Each number is 128 + 24 x the weight over its row's rms, rounded and kept within 0 to 255. Layers, rows and columns count from 0. Numbers have three digits each. The size before them is the row's rms in percent of the matrix's.

# layer 4 MLP up, 1024x256, rms 0.0519, rows 315-340, columns 0-255
078:131128150120123171126132158142084145086116104121115118157115138127133152147103161171095147165181120118164121142114101131078106120124119155119183144145128113128086099135117077143125142144140140167112080147136134099140100124139116197149118136118125106136120140134138145110147114116121144127125129125148177130120127140108094104145103123102150109107117112157147162175119117130108132134123100142122176148137126098141150091138155136134131097164073150144115082118134135112130112149103130185117166122169118133085134128199147159111128142108154143149131143118129103081117131139132097154111138158112136102124142113138169129113156135069102161159115091080149107166137144131137129079111144105133126094106166143124084126102109140128102127107157123165150118130139129142180096100077184
113:114112125140158157138098146087079133126138130110120144130157172106147135104123129094118134131080132139136137084140127114113100137134125111101128152102157136108163145069115121135170122113052138156142154098152157126135146089152086133136178138086086111135131105128138112177121144136093141110161151110069150139138092167151204102147137131129167129123113130099143120133145153156157135120114113133131122118169147102140116112154123142123103115170084110135127140146115108139119085108103097164128127128142146132126135168125153150157129155101109101150160165104160088126142143169157119170116125110129123129141131137127148101097114144136094114133145153112118098199109148129094093162124063128137134139115125104129102131131129097098130162123131167081131120163168146113136119135114175
093:126138132101139197087133132119158132079120135140126127114086128115135112132077114082137102119146129159127132165112099133146097136138095137102110110091213122093098136106142143134180128152142077146110152108138133104115157113170110101167157125085119157146137141135107119107139109153135132110135151124126128168098116141123170133169189166133111113132142126130084114152143174099127123168135089151142104188159124117117137126095086137109156174175132086137113106136098100118179100113129124135105132124096103117139132154121135136147131116136142148139145121099125105146121091136127131138115128119128111139150116128129134076116109148141102114120114100099141135093099132138119140065135114135133123106172114117144095104107129162179130142174139125133106133155121120125181106115185154
109:104144169097142109110129185115148155163124094120120127105152164123141120152078088100118135169122128138081132147130137142132124131141143115134159177166108083111160097149146162106126149113105100101148113119180156147125065108159099133129136166102168106102120118157148142093137126118094140117111121142115105152165118132164132111094149134156113099125131106126121121152161170142110130128108157131167108148136134175096148139085155117148112095145140128126110118116144133140116156126150094128082137121134148082136159096120132100151135115115082128128127092120127150124148136089126120128141109146177068144109164158095160089130100186097119155089152166135163126129098130120108150114161101115097085139173147130136105124108111134132169140104124167133083087090116136135124130131125113
095:096150132154122144124133143113131173174090112134112118099177151132135145138134154128080174091130100071126141139172087155111140113112131120127119145130115127133120116138117150123146083108136142186125149138143114102132097098128103151119137111125096129156142115134128128129131164081155136146141166159158136098098088150154115111118118142167101133137156141112139125155137105125124127141130088082087094147172085134144143142085124118125120146173158140185085144095142143134129148123138153136135123154117184118121168168134124117114145095133129151112136148111127152125110125136148091158166130134055127119128140123139130105120101103105103100137139105120114063177094146114117164104146088109115167125133119121114133117112157105140094138128146162168078129154118161086108099185153117
097:163134174144133146139138115154138094144141126139128180153133138177137098150164109114101082111095105144174150136122119112124100138086141104125142169100102136105096115093127158151093107130099106140116138148120105117149085118174184152130146091125136126094123130131124117100114103079110127130130189145133125132157103133099121142140178149117127125145127091172126147126083089143069172181100108106104062155110112102118152130113146136119154105202128126106094111110142134104084109127166146144154143165150107148115143150117122137136126090124116148123083135127136147141132100141138123109104094127096114148073156087121131150124126114109102139107139132147169120146103154110154139098109136127127120137099160133144132103136149145156133137098153122104099160189109121137117132128156122
249:152090121126124132161120165166121111109099116119131149133088130113121081125146112137128150143100116097096094124167125167117116142149135159112116144156117112147081078168141134106104162152094110154152149127152148146133138146105163157130159125125133083145173101146085107142101133109106149114136166132118133181103120132178107131078130118168101116147147119133121099150100134141149199113178085140125141154122162141138129153131146097149134137177140067111115127124133150164112173115153160126123129111140110108137167137094128147139101103121102087160150098134118130144097101151128141124139087142132102159091125113111092118107108117131130085120136121166166162129094129147124121089126108139090163130156134135146102117153132169085145107109105123180148136155164103127144116155120169
018:111152158111118073142161103092100145119139098145123149106107139085129124161145130150112118131108134139105117103139144147112139137122168114136116168104142111155142074113153149124120106118147123141130123086080131106121111109142156124122134134141131128097136134189092116176092125171179165123115128130121143161134129089115160116110135152100130139124130188113139071125096081148113112107148113179168093142139130137109122096107101114116155161115137139123151147160174096100150182148120114122098142103151130138135117141136137150152124080126117134122071108130111129099151151132138111105155074109126163194146151147124154112101132122089103118157132122120153152136101137112146117088153111079118114118120143157157134123208135119138100069116122158112140128122116169122154122105126150
100:169155144117137163125106136135117125081139133133162081105167107150140143116047161145130116125094085129150110139103130114119179123145138072123090139168121065112113118121157111131143161118118113107155147116126124093146161103166129086124114111146124135144151125107104098165138150131119101133182179082152081084122120171132119156107176154113117114140126118120162130118099183138144134120140153129131105117140110115128156112152105133114154164154104094138124172148142100114137116131119133134126122146109100140117138173128139091139127096101124143147161111122136149162100139131150107139108121113105105124113075121141136095086140146123075106121146163136111094143137152146096098139152116135109146093138172116166102090133135107153156165125138139129143169176162121131131123142082107
097:127128157135127113118125133157103142102197155131146144124139132137135119110110096167128106132143081086127113125104123130119129096157148142112206212109173094147113122161110105117140153116121120099146133127136129144163127117147115105070108157102097113126114158151133124185123135134114113150124130134126100126134117134184134182093156108122133128126136127130111146099125115177163128152125157133142094146132159097159095128135168074092132154139125123154090106120133083153139123122107082157107148126118120062116127168082136086165113125161117101148124130116128117128127116069101104126134143150100082119152149113152118076125158145135115123141105136136119085101152105139164142135155130131109122095137165144122104127144164185120153130107143151123092147118102126155116126155129124
113:116102097122116129155092125115151136088135121124127157100159092114137124104114143155118138130102102146130114137104120156115158151144122131115148148132076095138125133155134123136135157072136085068148090109111116117097091139163121174125160111106091156080139124113154133165125186158142105145123095106080171138151092137165134146139144091122173122156139120139167114104121134152113117159131140137138145111104165140120084122123132100110138095182105132160098130102165195116097130092107098142102103151114114123129120142108134143133128118124158096133138147130148106147146179070151097116129131157103113144070102128121142131163122123109116153169117074185131089160113103145144150132127126128140151108122123146113153104115168172120146126136153138142149151117122152100091112120162149
095:115124156173128135127161138119146158147108073131073121134110130152137116162140136118097158133166100098127101105114122089120120129115115102132102139123170139110129105111138136100141129143166116145145115105125144132106117118152119113107133143150067128149132107138073125107117110105088165105112099179110140205134117101119127147110150127158144090145136071131116164170145165099119169134179081118130109147118163151123120128125172152145139168134159100137105173121093154142135108138104127120099121143132139133144171124203119155129117105123124116163115055101148122101160107143113145142135158101102122143121146124112125130125158146113115115105156149134125101131069147143085143115125101128126143152100172113126132090094128126156129146131129113156121120152180107127137144088109181
102:137131140138206124183144109120142090111110088112146134103129116142139138153137141161156127119113127152108148084132157156139157133110168147122125092122111104103129128105122067137073093073124139134135143144132089116093166119128133181143178114141084084134135162143150133135098111085137115117152129161136131104081081153146138105123151155100158154117119131132133151089117128143125135121144121117143120115138129100153182131128164109150154123145121110119120104126125167108144106122101100153105079157132168118120131131144132135140145101123105113151132167082140115169093171148159113115133126123091116144112149115120132089082129119131127165179089138133130137126109115144133158119111129119129156114151109138110099159147166135086163177113109122135082121137144142074121155083172157
102:126103134104145147135085138115122144134151108109131093146108121091131123114115165109124167200160099137094133127168136109124143145173130138125098149170123121074129134149108106109119120161161120124112121097133169127085147110108065112109138150101140135160150119151164115126142145114123133116166099124130136162203139141160152150128081145139118145143158141079128119116111163096169135147143124141110147105134086171162129131138110134105133174132098119162121108111150136148140150107143126121117116149103137102109142085131154109110096127109092076152173102092146117142112134125128126166174112117080121114128105153126120086128113135103122106119139101107113134143101101106155131101158104105101152116162123107101140115135140124123136125156108140207159137137120130104178057156132127
097:124150127112172098139163121080174147124138137108107103126114128135127144120095192091130100105125157130115157145153097083167162098165119152102092149103166099101112107101138102151140113131116132142150122115163111069131085107136118107128127130155111111141129088131140130151090093102136109136132106126142122133103099148119127114108133130177136142147117133125128135151147114120120147145124135139090121110144121062112172114155123189134196167140113150131125153105105169118144088137116153128094119090086127138140156147108116140160207132164127154108129163088148167142136124121120116156112094102081130146142073118128127122117077117124125109140112102104120079166111106123113114138166120108116156090145120121147111140148160132121121120157111118149116149112145113143182155113126159
107:114124119128133155125114139153174139080057097122094103133143188146138082138115158108139124118160112127149107161172125139133125161104118125110072146132149157142172124095126131146121120149080137143078144138122188114101147108116109112105113157113134120172160118150148110114102130150113142092137097153108126143157154128151117109102151128129143120139133125131136144183115104101137173109198112113139102165125107140082123116071111142103133119137123156141140111117109143127129129123105136083117114172127120120179094148154108148085133141088145091110127098135118084129138139137109131143125133165115135131111145092148093104125113126121104117121152106113148135106139114115109138154183136136121131169139126121142134212107148119163129133124117116145125096134120152047155098115109149
101:100100127125135154139110179146115140119109129130142094171126131133133150140146118134134156121108112119107084115151127152120135072165105101092154133161131131113118051155142128118073127172110153151136159157120165107117123123123094114131115160103105085112148134143133139138117154093157119117118169143143150174141120140130093107126106124159158135123088129172165131087115125087144139086119124144130155121170122094133086157108138130064134171165117097106131108116142118154107116116103138119099161106102150084141141123165151101168147095085137128123184163150152176123135140148110098118109105161092130148124124099133151151111132137127127103149167069152143126136104119125146136101152137150129152104099133119126069086115107163103093146146125120181144114108135161129128124128144126
020:115167109102133092118125134135110068099075154092116112135129109112130152127147104102190117122148127131133104105098130118129147151139112106145106115122112123079119135113144146133144144124116107128107157140172117134097112128127099152130105090114151104172111150093136108102131103127140079087130137129143154125109121136110074099137119076103146140138152112119114119145131164114137121128083151099098171137134133130166129105128119092124141170123136089166079140130122153157134148137101122111144129144104108111095112135136081090166105140136095095137135142128125119117129110127130136147119180170104123135159147098085088164121129110126141138127153062144099116127124154131110122125168169153128095145133188181114144100086127108134148095098184147149141155103096170131113177090092141
101:114135169100154136152070145129119127124193158131143092162127124108132114124150144159135135144157112167063142101131128121130145044135122148128130141162149118095127141179149103126104167105140148107109145141117134150137124117138114132105139145121121109110161118117157115116114130110129071121148103098080112126155120132144101129104096108112166150125108135128121136160148085101112137110129148084092131163141178110150158139106132147103168180122148141126128169123139119139106147115107111145110136173119126110154126103121124124120165106134060122157150142063116156133124151138129083103144095126073149145103113165136140121098117135120113102139127114128148113162116099120141096132187132129094117091186131105173115124087131127084127161113143157139115104122132153096120098143114106
107:131129116134124160105128135127134121151142138097131126156133143129138128201139120109084140163104158139137141122153114123123115147110148156117135139150103088105105099109189170120125125160128178082118110115102144164127115101139138145103091128132143087092128110113118139093114118071135162141143110122150076161169117137111160146125113178081119138139155121128117168125113097144103150134138110115131107143158127105160139168125115183107176075122139124166128105111084125108042139110098124153143144134089146116113115102126117141189130150139092122136114116125146183120134112110142134113124121134117133163072125095140142168165112179109107133120137167126121163121104131151126126093149147121135133154114132133144118104090115121089116148113156128115100176177086130140121108109110117
109:089113136132121133185123173135135142118065077103093087160139115126141140110151144110123180094130183156137145086135130168099131125148165074123091162174100130113097123167176079110137100128150116114098105116094155122123115119150112158142155102098109104127134121142129114119156104112129146106149074150083143161181148137128155148118098112119124116145133112103139112125090169109145121103185146118114139113149121172083118121097154136132122117133167126142119142113173172138149140095168135131117117172113132093152182124119148132122110097088130114127152103145127095151144117110165150118140132128094128144119135154130122148141133117103112097103118159146144139149113100176128155137112100122114159138163127119141103119106130123118170132140100135126114082103132141096105098160130150
020:116149119165131121107172125065167105169118158105117116123139116158121131117133134151151117134108121121140100164153153147114123138125113129204140141134160153135105105127148167140103133123065146102115174108130116149138126098105150100112154128136142114117159132177120097169108149133104151142164124123119136149165096118142132176140137132144165123072083118124101117131138125136108124151152149158133127159118165123092080102144126153100127144110136104130148147188119137076110142086144127173119130181098134114124174122133174125122108150146144148138152087127145150110142151119103123104172107139124148146151126098126159155098136119111162155140140153129107145128102136099122154101090128072117096112133115154152094131137124124139139140115055190120111115129165153139119111121174150
113:168116111140144151115124139128188167038096123118105127120095116128149141158126116105118130097143138130097080135107124117126107175092148099136134147095120077083151112120128087122126102109113109159114160143129124111154097109103157154168158159083122104134139137154143105143144154141143117125118122140128119120093125138113136120164172149149134089135112106148147121155108179134132117153137103147147115115161179112116115145103166125101114086121116099132096088120192108122145100127132113137095125138083112110112142183122140143111118116106080134115143139131140083153163143144136118113134138125142119137131112100121097085102116128132114128178135148101166138144164143135145116088068120117146159136196129122123088158127168138119111174109117134171099114111170143140136132111141144
102:127122161147138160118093086094142132144095127125147128132105147139142119143150122149149097119126114114151145130124145157106141142089124146116114116140134152083141112187126108110103117128139113134117172116145133088114120129138153141142153060099088080116136149144190117138147189076148087130130109145093151124130104108157190114101126155134120157125089118147140097124102118071102126124126103118149128088155134141155139157109115128165124094182154163168093135135144139117104175130152101114143112142134113109130130168135142167153169081122114098133124116095129115137110135134154111147109122116089110163124124147167137137117117096116125143191110078114116063126169114147154123141136106130147123117140084153134092142122154126113165176160120139160126145130090148104128108105146153
117:139094132096116140133142126130134144067171140110141133136133110149147119101101188117127148122123164161117091127116098140134101056116131150120141207107129067160076119191161084134161131128130118118135134090156078135132072135140097135135121157098116116116164141124131117167137127164139119143108168130125141127085109164118163133123132096145134121135105087118154100113136195144149095143158101135125134117144119123130099152137138152135121162151100113121102126101129095140106126124116102123107143119110092119146167120114144149100174110187103090128160128120156139106115082112113126140101117131106119133154160150095169134166118096115127112134142125150133099171102115134144109118137109143144119129121140116104084130118152125118139132177107150105104161117128129122172160117164166
109:170147108101121130185100133122117153079149072129118153134170117107142086125102161160106131130176122091109119092122118114133115134104123093136157148150177099102122141128138130140170121105112099098159132119159101144133121123159139125109152156068104128181177136112080098160123190095133113083125141141116146127110123148140141177107147116127158126137160107152166133118157125121157148103182133121110096114150149116150107172146132143112109105105120090128097157133168152132098097133088084121107160109149109133118088133129126146087136145116119117127144146133147133067123157104104119136117137151125132159117119134117142093138153149130124140190137123130146136117153126112122128123092140130130127120098136132137110150097102144087091149068150151133131175144174135103094131095113122